Weights of a small GPT-style language model, trained from scratch on English Wikipedia.
Size: width 96, MLP 384 tanh GELU.
Each number is 500 + 25 x the weight over its row's rms, rounded and kept within 0 to 999. Layers, rows and columns count from 0. Numbers have three digits each. The size before them is the row's rms in percent of the matrix's.

# k: layer 4 attention key, 96x96, rms 0.244, rows 40-76, columns 0-95
# q: layer 4 attention query, 96x96, rms 0.243, rows 41-77, columns 0-95
# v: layer 4 attention value, 96x96, rms 0.221, rows 32-63, columns 0-95
# o: layer 4 attention output (transposed), 96x96, rms 0.18, rows 32-63, columns 0-95
k40 117:492494536506477537500521522519517460457523538503487462484469504490484500500519466519482510504533531493494492445464465463485557482495501540502551541500493518546499496478539479469531485509492459481453471486489488498535466498497465490511509543529468519483504506539486499510542502497484507509
q41 109:461451497539493489518488479486471550499540475492519440482498506494486499469510482508540544521500509511502502465497478515506521471502489485501522439509519508529499517500488513504532501532520438501461499506533513490495495485458531522521465514508441500460478482492506479527531533490493559485
k41 099:473459483513507508514500512491442504528501486499513488465493485496526468441503460497474510523486468519522450509492509488503514494481454508485454480523505533504537493515534481517498493542510473495475525501505505463522485536457551503463518508536495469518517545501465423499498501494522510483
q42 099:513464507533484455544471508465496516498491496518531491475484476509503490447490481502522514487534562472531508539544477494536517516510502542486476455499500514499515477515494509480501486514450465521510488474467484484483503505492525481542500525514525483531444519500571491475515495462521506517
k42 108:479485512523485480520480477486507482507487516531534517496507505464508511438553483475466507468466542523510478537504510505514545536514472531454494512487508486493516538494566481498483520502517470489506517522496510478445513496478506503477488538534444512470483492532504502534498537478452518496
q43 106:570488505517514473484486490491523522511467468486496504517521516492501476480529501523506482513484505522477495473524534536565466492483514462543495475466516497542539540481469469494531520499507523531448533478486500503537557483501476461485522492505500504513493550497523506481504501520452486479
k43 108:492480471529539505473521491523508520484487525487514498534516499542524478496491518496465516521528511483500484484515512553520475494474498485541488484471485467483549583525514504451517508517513473505459501498442541483536536469490471450499524476527508498488507484486493492502442493505495493516
q44 102:492492515520473471472493489504496510544546488494505519468467517546533508425546487528468493483496462483534499525530479509498515507510473476481502500520527482514490471481486528494487518523530528465480492507537508499456512533484495478498535485461480523507480491490501542437473505442506525485
k44 103:470482520522482460490497457499464509494524482504507482452528463490457504475490517522520487472474500486504512484469492494493516504533522533474535499461434506526496530482464541520508475492519540484509476524535489531488516477458470517484515512443510489486540512479484503478496483449511516448
q45 102:523512501483470467518449512473495495509564473468525544476499512530488515514532498483480507480473537476504472473493513493485536478441494488484541521495476457537491499527498521479511516453528478470516497496489506480534503490522495524509536472540445543458516509525505458521511487518506510488
k45 094:536533544517475488542505533506493494503491476536499494492463522556501484440517497521485519486458475500504471492532502506491488461469494481531520526511516530500483512476476518481521519485549537489503530522472491463542517501516450460503471476450498495478534507504500523479512526520482530455
q46 108:501507497490488506496550500486511459498509489517474536513509513521489516507483459508538518512484475463501512482505487529494515563525545502503495485474466507486447527524467470502521528513477516551510466455513522441481520535509478502526483525454555522536502530517471511511499495494503450508
k46 104:503493482470508481470528483444550507456488501517498456468522498519542498510502496495533544483521494484494501480492489520470529560534505540489491518525492509457482539486494506523528526474481527509502499488538503464459486554480473491550497529471512457515461490490541522487500506503490493525
q47 108:479487541509510489496532500489521491534501487512483457514482519476495533534509498503478495489481549529498539521489563512483478513558501541483479493474505510485507514460510524495532484477524559508487445437522504524513541500513488482513439508483485481495492471474532501489471481491482481462
k47 115:486461480517487545486491450527536470505488508488467501466508520557495552542471480498528506493459508536538521515535516538511477504470477534486506519466542473508500488482505516489479486481513484537484460557468486479513520522491495477516486473535477477538484512506495483541516508497501474476
q48 113:462500469470476491437505517489483529514488493481488501467556482476526516509493490516541478516542517483498495552480490479525446520492532484503524556508502484505507483503473493510490461470527500527481516496550486521491512510495447465480551518475488485469516549525500522506507483470510482466
k48 114:471476494493474519492463517496512507447467500498527516457522482536546496506508500488545483508523490497482477508543489471500485495554531468505510496495505455530509482496498503457528494505522505535523542540499473493494563452508501519552511494469453489494527497491498518478476503553531475513
q49 109:521492535471483518515482503494446540526502518488515532480483546484507485484539513490476486465533497491465492478511531472517492491491488495501551502521510517521453496527546559490506480447526493494511513532497453490486538535494498536480469552516520503464528470516509522514504527511464469507
k49 105:506502519504481504490529547526454526496474438486534485471518500520514508480456505502514461497516484517466479512514473506496487475493473474501554474525493494479473461523486522525499502440506527499506506551493509570495520516534492496479533527490503539496483485477471528502550490509471461477
q50 124:502482541484519482517488511531510502462491479515501507482513512523534454558490459519491492511520517548464498486512479492495503513528491484469471523489496500522476493538453471513525539476459474540493499513544475479480557500542508446493496523543507540535499478461516479484479510481496485478
k50 127:490510491545526487528479477485472491475539513518532456462470520498495507500498510505463520548515553522477487506537510548513476516473486524487486470513492436508549487492475516478527489449482504523508504518493508499512465510486492420507524524513503482477495447477496485496497501477474524518
q51 109:498483472469485491515480499495474463476492553483540470507528494545478481503512524526495504478483496464513535468456476502514492474522501487466496512512510462469524501503572489571492450496498533488525535457488489495503518510465535471535482533528482521487524511519478498514521492487519533478
k51 115:485514517539495508532517485453516473492471523497523507463501530528482482473490506467504483504505494452497512487499544474478489499482505446523517519513527542503466481462542492494453503487512516455536508477531492485510515492465446515486509552530482489499503477526449509515482482482468451462
q52 102:511471497451529463495511478470499512530501537539511489540505492525463522556513480522508523500508493501496565500530515509473500512470489494529525521497511486493466551466479497543489486522508523456515487456478473478500483518505469530431510514493543525535467536490499468483491500510495520502
k52 101:471487518524511521497508518463518493504485458485465476523498520551539530529491491472486477522493526515483540482501477543471507586501489468502522504506509489533502519490497547516522496523511484470529511538462469461515525481514494493483480516480516470490510529470509533446464483494536501533
q53 108:504518456534471494537483463493440493530518466484501470493529510503490545500485497486499516551499465525484498532504496485468499531486480496533531497471480535529541502483468513497529479504516474538495485485514492518547495484557521502472504506461491548528481536488450539493513480508525494473
k53 106:505505510511475512485493456520536530517496458478473523479488468495488507534564477515524497483488506546517462523518467511493496505518521531511478447568527481519514544486512470490504475509496525496497523527470491463550516473494479513468505441461475486537483500482521512482477500527522490496
q54 124:495444525486537498508518486503473473499508498443484484494479445478489489541494530529513507485487528467509472466527493464469539510519545499485542495515523535458485461519515508495469537516512512512477468516461446507522539514472518516514488509508477490555511495505519508522497531499463472497
k54 102:538464462457526497507454512490483497524487511471475440513518530486501524486483492505519496537501467466508504539459521520516494479530500536486513531532490496483490473497541499482485499490526460482482513501519494503516533533449515515488463535506494539465492517488508500516549467531432521493
q55 097:472491521430528543523499495474470476499473505478517469502509510528493477487494505527469486472480524493520527495450506500517543492521504513531491500512518472506520491463470501529498517498527494503498509507472498493455535517487514534498489469499506472577518538451519462493543473439521514484
k55 092:485486498492498479520486493503508486501515462564527530479496544494504513531487512451489473483488483480478526489484490514549523508478488496509491511563478502535485503481483501475485510536529519459538465492524520469481528500473503524501482502533463494537466528486510484565489427498503541499
q56 111:539490468515495483475463493464509499549521505485508490517466498485492476524490466481557509499466500517469497526498526542475538555484520525513491513525521522530482502505497493479503483475480485489539500452502519518460498488494497520504511419439493466512487494520526521490442507504488523520
k56 110:458482465505478500496466483494538505499518504512479522489531454513542515508508463491502505463484463523503495530507486459475499525445529526473509467515475504519564519464510444527478496519518491535502494469458491499484507474491464501511482484475501498471495545483550517456542518477511494518
q57 115:491481469507467539503472516484443532520539546484513483473502492497508488514546505522508513465536510485532488509484477496503470511506477495461489529488487507459539537518497566465481488518477462493529499571522529516499521509519475466482494515501500518487488517490510495514505553499485467552
k57 110:452549462513451493516456495516479451485498521510532539480531514476491480495484496470501530504474485522468453474508495476540479539489498480498488528498498522465458485514510535497484509504508506532483505520504550511513481483485546488485513488468494506503539445495461534540525534518486477506
q58 109:503505481466520506506519533458493487533482472491554550502504491492528487510544532460521473549499492528484495525493483502488466508520488476541521493501530464498500487467489503496518494518486515486451511463454475517480535504519491536488535490491546469515483502506485504484447507542544556519
k58 106:468458514527514541431511502475516528456505485494505507501505490499509527529497553486533492519495528510477492510461470500503502488506501522483548469503519516520533512458516525545539516515553506485504527507469481473463532470460483524466493511466526536495524506483472508455482486529488525488
q59 114:500521494515511499486500503454520483501516463523535528521479494552509474532469525516516431487484490487507534475483545505469463484523493493507551527492517487511469540478506464505511519507533496507544507514502471531495473523477556470490463504503517494475539528501461480486490443523517521520
k59 112:518499482540512527518492495514495421500467508530517488511458500551491475535505484481473509474510487501449482501503492510454494513510503524533534487504518460526471518455527516547540500545507520482528480473483486485474471509525517497520510497529514510499499551505498504492521449469489465546
q60 110:482476478465491527480489474454497498503470439507458559496527499489453526475522468490475462505480481559487486510486531494493513511529491538510525523560489454537517471496497484473481482493514512513510536530485451507492506510506506518502463517493489478511516462483499482471483512537518498536
k60 111:466498477536499514450515499514510438519456459507461473488519469474488487508497519502490464493550544509474496483531516488510511507498509504493531502508496490505515486471489455527547509496506558530532486512490453491482468500459485506521473479515504575511473520490541518488492532521524511502
q61 109:493490517491501471477476485478469498507529476494505493488486505532515518516460479513500497496481477496490450475502463491466467488519551493511541518502501523464454488468504468544542540524508516506540480488544487473515513514525501491497519476441551433500494513482480489507501496510540560488
k61 113:522455479495513494502505520474486507467509514527470483473463488517523494546532494485518508474512492488510519479510488522454494512525522490511522471506501516501520482502516505499511525488495493516544478486505448466501489502481495497516529508434520505478498582455500454438539497549501542536
q62 124:524500477527510485498485467550500478501476491487513532497472513489516506507499491502488511463499492554499525504493470523548467526502537468494510462529501478495516473500503486468531548483483521532551508469517491497466478489511474516520510511507517478459495501510459448466486440515505543569
k62 129:505488487529480496532476487523479469468495499503497521489463502478462492513526514549446522456537509528536498464478479484519511470464462494524500516476481551506570466474552514493508531497491468500527459493468522549495464503511468516495477518506510486518462491522498506506503497534510490494
q63 109:535466502475527554510522507470521481527501492504499505512491435501529453494524484502500457453495498508468493499480465516540472468514512524530530462479497542491524517520523491515472523531540473479489472501536524476483518492499482542509526541554480538481490513495514495442495507486509497499
k63 106:552463511511478489497467541555453501514500468478508532492468513468529484510513492520499490514477473478495549521431546493488469501508504512545533521477490525493484481510510502499498484510487521519489508479478500458475492504499453482527486469511493460501479453468515471531462481512496513547
v32 103:467489538469456462524464492517508501510465497491520471506497515543487502484502488472552469523522500541499522508493527526514492479489496524502521476515523554500497465515516484520501556475526497476489521502540489454506528488505509472526509555473451501472461529478515454491499509554505506519
o32 102:545507460513520496450503504462538532517508530505495522477515507479513463517454518514424538487465536486476525486492507497493474485512479497495482522495464519484540547517495474501479481517503466471500482481472526506542482472525474539455489449507518508502502456468520530497500505479507484499
v33 100:479506512474518513507465465508485541494542502456476505532499476498536495482516514461506488489492515494505476487493517491484480487498441467538526486454501492500528515542488516503494543517480542514503494488423533461503505526485560509515517512485483456501494528517518485532458455528479485482
o33 103:526510490500490496538506503532513450482501488540472501519504523473480503510473469540525510511527515534505492530498500478494515508524531546486483517518518483524479455472485528505509441500519502485524503523528503547513448471524493453503459451535539533494467476481497454471530507500516536518
v34 095:477475557509559480515504496486504535506515493505508509513492505554514479513470449456480476509503456474509488498542474506453533490495476436507491485471518492499535514518537491492459479528507492482491502505482477511510468445507496483508491470514503481476483499526524464539468531453527517506
o34 097:539470496482484498501503471523463501462500498527494505537518543471503557461496508542480513463536498534498508454471511476536519497502502505498531515534496458465460474507483515489518545479508530542493509495494512491502580500518505495531501489470508517520500514491467500528526516511445505535
v35 096:510550537506498516505485530513514500492468493462448558500512524503463486518522545490500507510468488487484513496552500526484515481487536518517521484498503485495499485477509465494533473471527532527517501527446499519512491511489495501507535510469507451516454501558474473513512559497521470455
o35 099:470466453519506511494502466458498522520506492488536484529502508454511508542512503529532491508469484506502500515480472492495493534513517505485499496515524529489485497497531556518478514571521479460490505492490532428463495499497530551499477490502512535508520508458472508499503468507503543561
v36 117:508487524470471523530478536476494476498507503485532478486476513519522515512505497499522525524507547509501415520540482474460543493490482499475502501500460503511506498522493521529489484516496538517485498490473471498541530505481462529545430501523511507492514481509484518498458516530478434475
o36 117:469505519537519485465486468515517474517486471521496514494556485450451459503505542509470480485524469483509523489474555501548507541525522497461470513485501501479474506478501489483500480496491509475505491506547506512429506524519572500511500504505481477496502525509501484511520448469508489504
v37 105:470491472518538500492494498459497472516509488525505516527508498448497535513505456511495518444469532485477470542499483522517474513478523454529508532484522467484497521463471489489517523481490520469433485488477503507506479523494536476476532510474493498513487492506541557475491503571500504487
o37 116:513486541463476491488499520528474489485500509476488493503462479541530468481484516496497556521533487465508552455484473493468504471494497531494526482543497531502489486526523500512486511508484448466538524527563481499492472490510506519466499476526473498511531517534459445481529499464506515505
v38 113:493489490532411525520428454490506544531524542468516508505512519509530443487476530538508492466497478502503525504500513483511519525484478478488517516537489500560495482464483538536515484515487481489499476493519478511489532482490502503507458538507511478509485506516503539495482479506509521508
o38 107:502500488444531504509529518494506485508469495522477458494493492512452522536494510446510512505526520474512539512487540502478487438545479491482513516488509512485461572500538488478500463477485493468511520495463473451469500508495501506525491522519536537521473487510518523496495535532499480539
v39 087:479467498474533465502503458467501495464497516468501537496533482518525511514536516505523517477517474537498469461496481496504534476447519473498539472495554509508464468523447493485488539487545494515510506480496520510537514543507516522486460489499524493459468516512523489514484516536484549479
o39 090:502523496474517485451491519517528493537516526553502476520485521448523500498454479509529493501509479465483505519480508493488494548536499536522445480485447500524487512493514552537495494509497467531534530509450500502499474445520526501490505476514484471510516536497514484525509558494511523513
v40 108:489504499493515522497525504489494534499478473533480509521485547461473537497500522552520522550516483561488508516507471522487464503475502506552476489484492487493487470487497488496502498540489477471518502534480513537542498458481510510482530513486507479504465499522552477490423517488480548534
o40 109:501483486492486496527556489517519513506491525486483497476489508489545473510495488479478506446481493496538456500468516486457509488534490484506501504474548483510493487487514528507524554439544487528514532459490509455539510477515486511480504455492508495462506534501452494514542453511541489498
v41 101:474477480501496516529540530493530512495481490478486505511501513473511503537530512520548511481507493468542496481515487533521462440474469467498481485473502512518505466472513481491483489508498459550490515532517464464512537513481503518498507544492497491441511479527514538451492510425514489509
o41 106:490526534475507499550485510508527460518522488484504441497545485489512521492472477483464506512520483555510482503486501474479555541495494478483509510531487507469491538511492518526507498484499528430495512460493532511475523496504464527489505458470506500530467514484466502514531517544512452467
v42 098:510504541524464478476478448535486480478521499499460492515494529514513497517476457508527524523505502472512474522464557533495518473511500501488474476521489470493515552512519489493466496517510478546507529494493522513426488516532533493476485542478492545524528475503520499510501501556529491480
o42 098:520483488465479517524494580500528548500484484512513524462504489506476489526542545510471458517499471483447508501504483477546482486492479541515548520491497542529523468487487540486527492511479536496496475520512484521536486462468519520531489480521491501487499514486476461472517510475481531494
v43 109:538471491501530473501482498490501485545487464481489516515529549498511485484502494466483481537512505490483503509471497502529499479477499500536458481483486510558526532520521498482525506458493520518475561528500498534487487479476465521492411517499471517506523544488508539512483461526480477521
o43 111:518499532536483476530476512502475510484523530525467496469483454508489504517523516498474505481501519526497490479523482519494501480552513458478562497501529511474441506452486472516450496539489537481548453515525469526520491477525548509507538519508537495476523507485514478478490515502480512475
v44 098:474509488516478489526523505487451477498487530503583502480486523494492539533487527470517479492508521514520512514520530529471500488492480500475503509471486538501509484477494492464493480483505538488516508507494472437480495499550484551493472470474509505578497487533528504467455480528489500520
o44 095:527493512516495507467455481499521507525527467475459468500492486515472443498535512515498529493527496464516514519521481511478455502492530521481498505528522465495503516518521464516503515506467480504473504474536504541499520471505504460509543536514453548487531480456467518465542507442500494474
v45 109:496490470499481514540489503494476527526473499431494508480458462532479489481454499472495474470536502555526511486484501489480544493520526501513530511535496457477520515443507511510488511495499501481499496522529496508475519533547461492508542559501514486499506486521507525479499498511562484462
o45 102:494494514492502496504505475484511499465504512535520483524545520476505488489543502521520512517457530433490545543551535516495467495466467516491477499463496538459457520491479443462509497507489490507465502459492483449509507484482500498494480464497509510531458498511502485464488536505474534502
v46 100:462487480499510496525492508500468536497534513524509531477470492518470535514501501492531523488525494504489517519481531484465483497479531506485498507526459543475505510513532486533521438497472499484510485445480514526480484494489502491511438553472494521424515508483484512455536474450499484494
o46 095:512544513480501544474523494515511502509468501493528492520506497509515486490496519508462465533492507498494485465533535470535535501522466496497534487490546456498533547472481537526490531524506523500463525577518473483501526514507482486533537503508501475549535478477504519548503530519498481473
v47 105:454481514554470510490516504496530501524495481531483499438468497481481545483515529511493528491494476504469502536504476489511534520536501493538523542466523479499470491467441503521492516447466500505489513517463554505504471464523530484488511474468480498507502485521506479502528496503507494564
o47 107:550505495484533511503544515510470515508533512497503493536503492493522477526507492493522463479490517492527515490488521516487459467474537504517509488540533476490507456531550506475533496505535448493538507519483459475530513533483466500494489498537442492505523484474446480491491482501503487431
v48 094:479570527449461512499567549496474472467532519517482521454519511466507508484496484470482521486493479511500528519496493518514524546487477519493483499461526470519523512463483494524506496464510524473465528471472498507523509529550478499493471525490506478500531511489525521480475496474486458501
o48 096:540474463556523494517501483521517497505477488518493483538493483518478467487526497539469482506493457475535468495485494493496462449514525492526533470514499530476520516531510486510495516518497516517541545483507490499472524484434530495518567478465519504519507515513489487493515458522534547488
v49 093:463471509503480487491481464472508434524524449550486534437469528530490501489505503489504521505481511494486536505493459501491503511501498468502434511494518527517507517573515489496549488545530490465477493496511500468484501543532517466494508506503524460520494519495507479521496501470507489513
o49 091:516560470463531461489467497545510556480475561480490507558485519475499521492501496508506458482537449499518488481494491482511479462524487493518531505522499520522510516487488492485492488484487500542512504476529509515504540479481526513499522438535477537481530495482502544531487479513498488482
v50 106:529469503505502512505479502488582490500482524535518461487509503521499507512493521508515492502516539498535490485488456505504521451498545453513494508540489533524503536504512481445497485537483536515491532458516510464491511494479530448480503484532552517490519495522473524522532515510515485454
o50 109:444511510515516475474499519505463543511484515453532548487500494500519530490537472507518458510545506510441547485551495508499504510475500530466515483478488513515499474475509517517502503468488488500492472541550523519460501507526468485529496473479529485513514502499513527545485492492449458497
v51 094:538550516498516514503505545437488497478519516501524451493457514501505496500510546473487536517527472500533466526505474509527470447479507539493500478509520534527516505529486504543495532479479521467523488498518499482481463492474513500511488499470522448534529443493514469497466489491499485473
o51 094:522454477496473484480490484495486485520487442491437507499502469473510465552532450495521481488498496542529516482519498478475509549536487483490454505520499516489540430498494485479526464499508509529524501480491469546510514494547493512498518485541496504468503508476510510530495506521482460515
v52 102:475499481545523484490557449496490496501528540489518510486510500523469518479474462496507492480507516503474497465496496526495542468512526472526498509461468478460502582501485502504505502519492535452555484494514447520483538546517518512495507451537483476496494518507492509501487526509489520519
o52 103:503492487486485503528474523549479529484491524496488458481486503505525514494495526521519487531515537483486452519521542512515515498449521473492515490505501514505516483528488471514502497472476470562465510472501533518495503474540517447545498481517486518504543492541494497448508444443480478511
v53 106:542503525504494470486529458469523471514509524479480542554480485529508557514513544539488510467471495475505479505534508523456483492469510502468491491536476497530435501454517497481483512491494503540514485507462564505536510471493517489520481478505506515505506538523459488507490494502523511512
o53 112:471475513537515518469485511525485590503527492514542497474496518444535488513499503484501487507539492516495516546477465500515471500499496524507463538484509493523527494545470514485497494518504443472482519521497497466475526492512500476475514562506516458512493516490490474535505532534474492527
v54 088:519450527491531521470539505531509505496525493514489575502479473448516502509473500462498490477510473524510491518522517489475530451515488532492509551474489499461521504541483510515511508488515477516547497538510517494500526500461497518506465501438500480486466490526511507504494450489462517537
o54 090:473530462486508503540491504476476473491492507500493457482551523524515504487492512514499480493530463473496443493491507480498509541520490463512501490584523453472507489446505495494498481461497492489449495478518489539582483512492535472475497520523473506498506496493480496509502535521499496483
v55 106:474492511524502520516489531513538482460513498476499527504479518504524502485499453514501488481489522510499513555463490506494508461497477537481470520511474444508437457519472504511519505502593552514525498519494489496536542483475525488493542503482494482503499505513502476525482537492490496459
o55 102:522514506465505485493521479472519521511478542507501496491514511464491501504488484503498528522499483470540495462477473514495497572490521483519522459514502480472543472494526499485506499495448430466506505491504528492460478512503540516510504450491502506511469530511537526490554459529508499563
v56 096:490442477489497495553540492531471497557487498491552488482495504506454508501461468497518499481521491490474465524460503529468480520474516489506516473516469509487505504520499494496527510486511467527486470516464500539547490514534508508537528536449505510478490463548493495500519475541538477499
o56 095:499506504476503494508450493450536491437490546500460455497514510516550531525520516507479514499467511488534551505498486457499497486478512519493467466476500451490517505475483475490457519516481499470494510510474507500455526483512478498470532473545484474519494531486519489467512495445474481513
v57 109:460533510496473410507507478479469529502493490494459523507485515463533528497474490478448530505506506485488484495525488506503488517523456522516471492515487488519479481505491510499496494529502507468557496468472453524528488523507500487483537485504446516481521445503499530507548510540485523522
o57 106:510497505457529535517486512493500441500477509485523548487485487465489469532504533542531514502483476500481515491475492468491509477492535475554518533506494524465553517504469464497520524518510460523492486506500556475469491483490479481487487469519538474501504553483495449469467511499533497508
v58 107:514482510548475525466500522437509497500507501505515518501486516519523490531506475443528506463470474527543521528535531508491514488444496511521486490536463487506512509487481532490520488495511485488494537513509493487530481536479511501473478493500553525489486463558463493473488535452483452492
o58 117:488504439514493504496542494511494490512463498502472446482468491475457554471545497509497517533531477442533482518512448468488487523542516506456497513530530477476524485502545452494488503507485501494521487508509523470486516491486500519495512545469468488516521508496510533535496506522464508525
v59 096:523540535502516450469482488494512509496483518513487468497432459474530477507508458494478486540502477510533509505538479518528461524538457532521477476451473484476547513489478493552498484532473461475503521499474530488534506488511525544501507519501451522495492493515498523507503505499519503506
o59 103:481527447491525543533531504500451495440540465525470539476535519509486470459485506519508510504483442507492468494505486485501504500534541493541483539528505488497472477506493508485524520509519554522514513487533499475463493500481473480487493507473535504480510505456489474482465463512507475491
v60 094:475526506552502489515501483448490476509490487500496482482521494557528497493491458470516455476492523461483511524502470493521504477472470468483459515514508497463497517485535473464527493501498485477506517500531534544442511495475483452517491474545517512514456524521512481494508471530539491546
o60 094:528448476489510481503470513526502536478453453484498509494452546503489534514505506532485520541479510490503519448490494534472495476521539482464519525524504509511470533477466486497491520484462460480447502505506512471531501504526508529511477502440456516530517504477508520504504524472479472499
v61 126:488503546515494502486529532461500488488466534491475560519512492512488474538535509557530491500461489525521499509480486494469486514518509510502483503472500489486548500468493534481499498506478526530493496463525464460500471530525481504445492554502490497482474456538489505487508539527472463457
o61 113:478519450511458513471508494526481497524528471487524479460491493440476515477500502449533494524485456473458488507503465496509554488503476539495518463530474493530486497469511514483499497519540479483488495491493515503455523504472497537518483477507503485521523535488491526477534485474563530476
v62 109:539503483539510532538455490507531493473495501490526519481495456511514477565469517498575525463528483519497464506514482493488502479508462499498472510494468507491452541460512513472498515483502501525463535488479494480528475469486507477491544508516498506549496488536460509531483533484489499495
o62 106:451493511466525505456535521482463516532500490507487467528532525498491487512522488483459494541532498497519539526485480520512529517493535496483475526516524500488502456526475505533508503479480488495567492500552492485524535550491452473537472516472501524491485550522519529474525519490506511514
v63 108:521500516475499481506553498456499517500516451508449490514473450495513539463475515498499491463481492490520500493474525532495500501442548508451475468478543510481540499460505526527499506520507512488531478468494538543481477477482498446516485494486479509490486510481511520532465496477462482515
o63 106:498457516521504484538470481550484494521487486509531546467515551510502477514504461527495452529504537513489467519547504488492520496539447501495520519544496499498495489542503464475498494457482472511479524537468476500536538475505507512473488491521529489505477479482533451508527490525505487467
q64 098:486449517497524488555472528445514507507500505495494528506524482535494502492477532514502468486504528501481468494520537497486498503534486466447539487554469481493480508455513515529454488476521458532498517480480455547475478514492528518477510457502493531487527509489496519457522511519526526493
k64 115:451489527541533479471497494521504445478492499490446497512484501506520503539508494473501494486534522503497511473514487477460490522516513512484554510538532475529544511513549476516563489458487516512535490501441492460496523491485477474521504516495501489510478546465516487476529464519506492496
q65 093:458441543520497548444527525480545476482488522451523514497488465481477457456448536471536497483499480497530474531493519528515518512502491522487532516521493462536509478497496489490477504504552508494504513493509465495514487504493528528471490522516482538504477498493504485480536483527527479508
k65 083:501546520470526560465498485453521524495520535487508518473484485517475456517461472467451500499529478508524494535484489490455462522492494493481526498532520499498523529477475506498507513464462512537478468449497487529537500514481500506495476531495489475524512537508495484508508542505520556527
q66 102:534514494532485484503543477489527505479502512516498533490501488521506457487533472494514523479519500496544503505483453482507527509550533526504505466475511523509496490497504499467533469501454493474517423475535549465471471516479495528536537525514451508493483530465507486506510521553499504498
k66 105:491534487511470541539538520488479483517479571502501526482478471461496494459514517514440529500497518476521484486470493494535502482454452457505482555486523548499505465508524499484462516523521447483477483472509517487486493516496494523496501540538500500503517508524484479525500495488527469492
q67 092:523475464426541473479488519508496476484509483475548505521551497488510511529535529495497530481492481463515460474488467514490516494476500524487516508450479472474498511535518510482498471479446467535515488489485498451455497520518520514537474539526500529501493474496508514494501530495454510516
k67 094:541496516506486526512467558523504477494512498517513536459484526458469525522520486516506525486468516479470478471493469510514524491500467504510532543521446499441504441535542533505478499499503477534514509481483480504503474519480467517485491528528470485495503460497527503500524547497486463529
q68 094:509548506499505535510506509537489467497458494499517476519479504469535512526505510484489524520492533485556529493480488481487529509570469533486502488493502491465502493508522490524514458501517435484500530477508481484535505481504518524450493529496481482532491512535462443525486511525550530474
k68 100:517543485495526492517538530509521501525479489484479480514500487504505542456508462486504497525501502479532512529487513482475471513572476522527524500535514525456469470539456459511464492490505481426499500526510538532519486492482522514495507517499473447534507498517471458483505527515488499499
q69 096:546528512514514493501499511480473501508470487513541531510516489512492527480482472465515494480475517505509457511556479461450505492461477536503500500533465549529486461544482488509532465525507514532454515481437476481479486503491525503516487440489478506501521501486482483444498495517507494496
k69 093:500499462464488469469527518473498503479513477524473506485474451531511494498523519487485532523491505505460487533480513556478561500506425524466497528501473495536504515506489507477539484471478502544547510535497514509516514497475488519496490505490461502493521475479523469465513482466535454512
q70 090:430489487501521489511523487501545537471518495509502500506456500487501455516544456497506530481505482477486487516551475490464489451512472482495524522504474488530472507531522512482477478511511511504510545554493498517510546493498472571495491483492480473487548505507477448486515514513483510515
k70 104:463481487502472483494433492495469512509517526515535460497510501509518502523529501452467509497511509506496527512520464523539467489468497494524516478492524508555510549492513492507496508492494465482516479542472485473488505506486479515507460497529453477516562467551501533483498547457496531521
q71 094:494512488447514482519503469499514507453495486484475494458527484490487534529499471492488479477499504560515490509511506472446495507503486504500469519490462519496494516463469428485450460522481497499525482527517461544517509484506569512473476484515498472486520494476508516511494528481529531542
k71 091:494462483544523475478503458482494486547491459532500492507484481427465528541498523484464500548491552476468509509524495505450483451534524513484523525490526469493489467488509486509481482530502493505474446514483500519518502513512532506504472513514488473479515463458533487517516491488521501511
q72 085:517474534503521537557431538504490495507545506513526500485492479468520541478491540536481474495485472505459442490504494506548516535498448479492496466502488454494497519518488496508463506534517467500510513547477493498530518503486501510544516469515508466526521507505499485514531483533483509487
k72 093:472538521503542487451481519529512511490525482546502526510526563505513471498528519502514426495496483491458518498462473520465461514507476497485517513517495499498515505537494529462480496520493518533560480511473530494500501460496491493475549539512516469496481473521519470504498506504455522490
q73 091:546455512511465505510456482557496533461485479459505462456479527531520492503518513486474508487504497486505474479531483499516513460500482499510526532507509536531480513513487504494465463482455512556523477535497486540500522532493506475484469519491441525517521509500524525528510525507496468470
k73 093:450496511535504500514448475509474530538497469548501556492483540496470479479490524472469500485485529456503478504481529513482505459470468470498505498522488475469510481516491507510491516471488464505450524518484501523498527481489563513499467526549516523487506451508459502491469489517520497477
q74 090:491504501462487526507513480490479541512487446492483532502480492546541499499491513501441552506493475538497524513520537469504484454502483486527501452513473488526529522479472458514488492531515540510514517496499524484515501503511498520498490526455499499550462495472548460487502560531514488499
k74 081:535489470526508523459512505497464478500497512541502509491498500488497531496458482550436488502526547495476453498490489502477521463520538466476520478476521443507488475503461446513509483505491525509525509511549500464488450508479481463494483515463500508520500480510498498510437509504514524508
q75 100:520491512515513488476500519464484477529469517469558492497497485483515521491480486472528500549572531509497475539486475490519526527488539495518539520522532447498470462480491513489449504536509511479472510500490469456501547541517480466494523491486467485517506529473498521512499505523485523535
k75 094:479498508511486513466559515480539537500464488489459502478535481512510498515522520494512489487528502510517517518467488502514500547512461497514481527480540485520528504469486527480526520458500546486508548530509523490486520447476481512488520493545507497479534509520539479548472545537533532524
q76 096:479481506537497502510523504545476552525526487472493495488528500521496529478526504483498565471497524508540499532534506454536530441467512516471482466481498498499484514489521469477479514499490489495491525464483494526437498484524480548490526453498480480474493481499457550516498481498480498486
k76 103:502530537500482486467452493485475524529518501498501491529510466501489548479505539523539494503479499502483557537495494474472507472499491456477494519505506506459477487558521466500437541516500504494541501497516519461538498468522515531456541506484484518483556515492492513496502475527522520499
q77 090:465518526527546464517479483489494490511498466494505522489466489566503472508497532491501514502467508458459495512484507508493536502486539481534543523509495486511480477517475482557477473501475530474517487519499462507505487474497466495523482480551473470483475493503525458483531516447458501542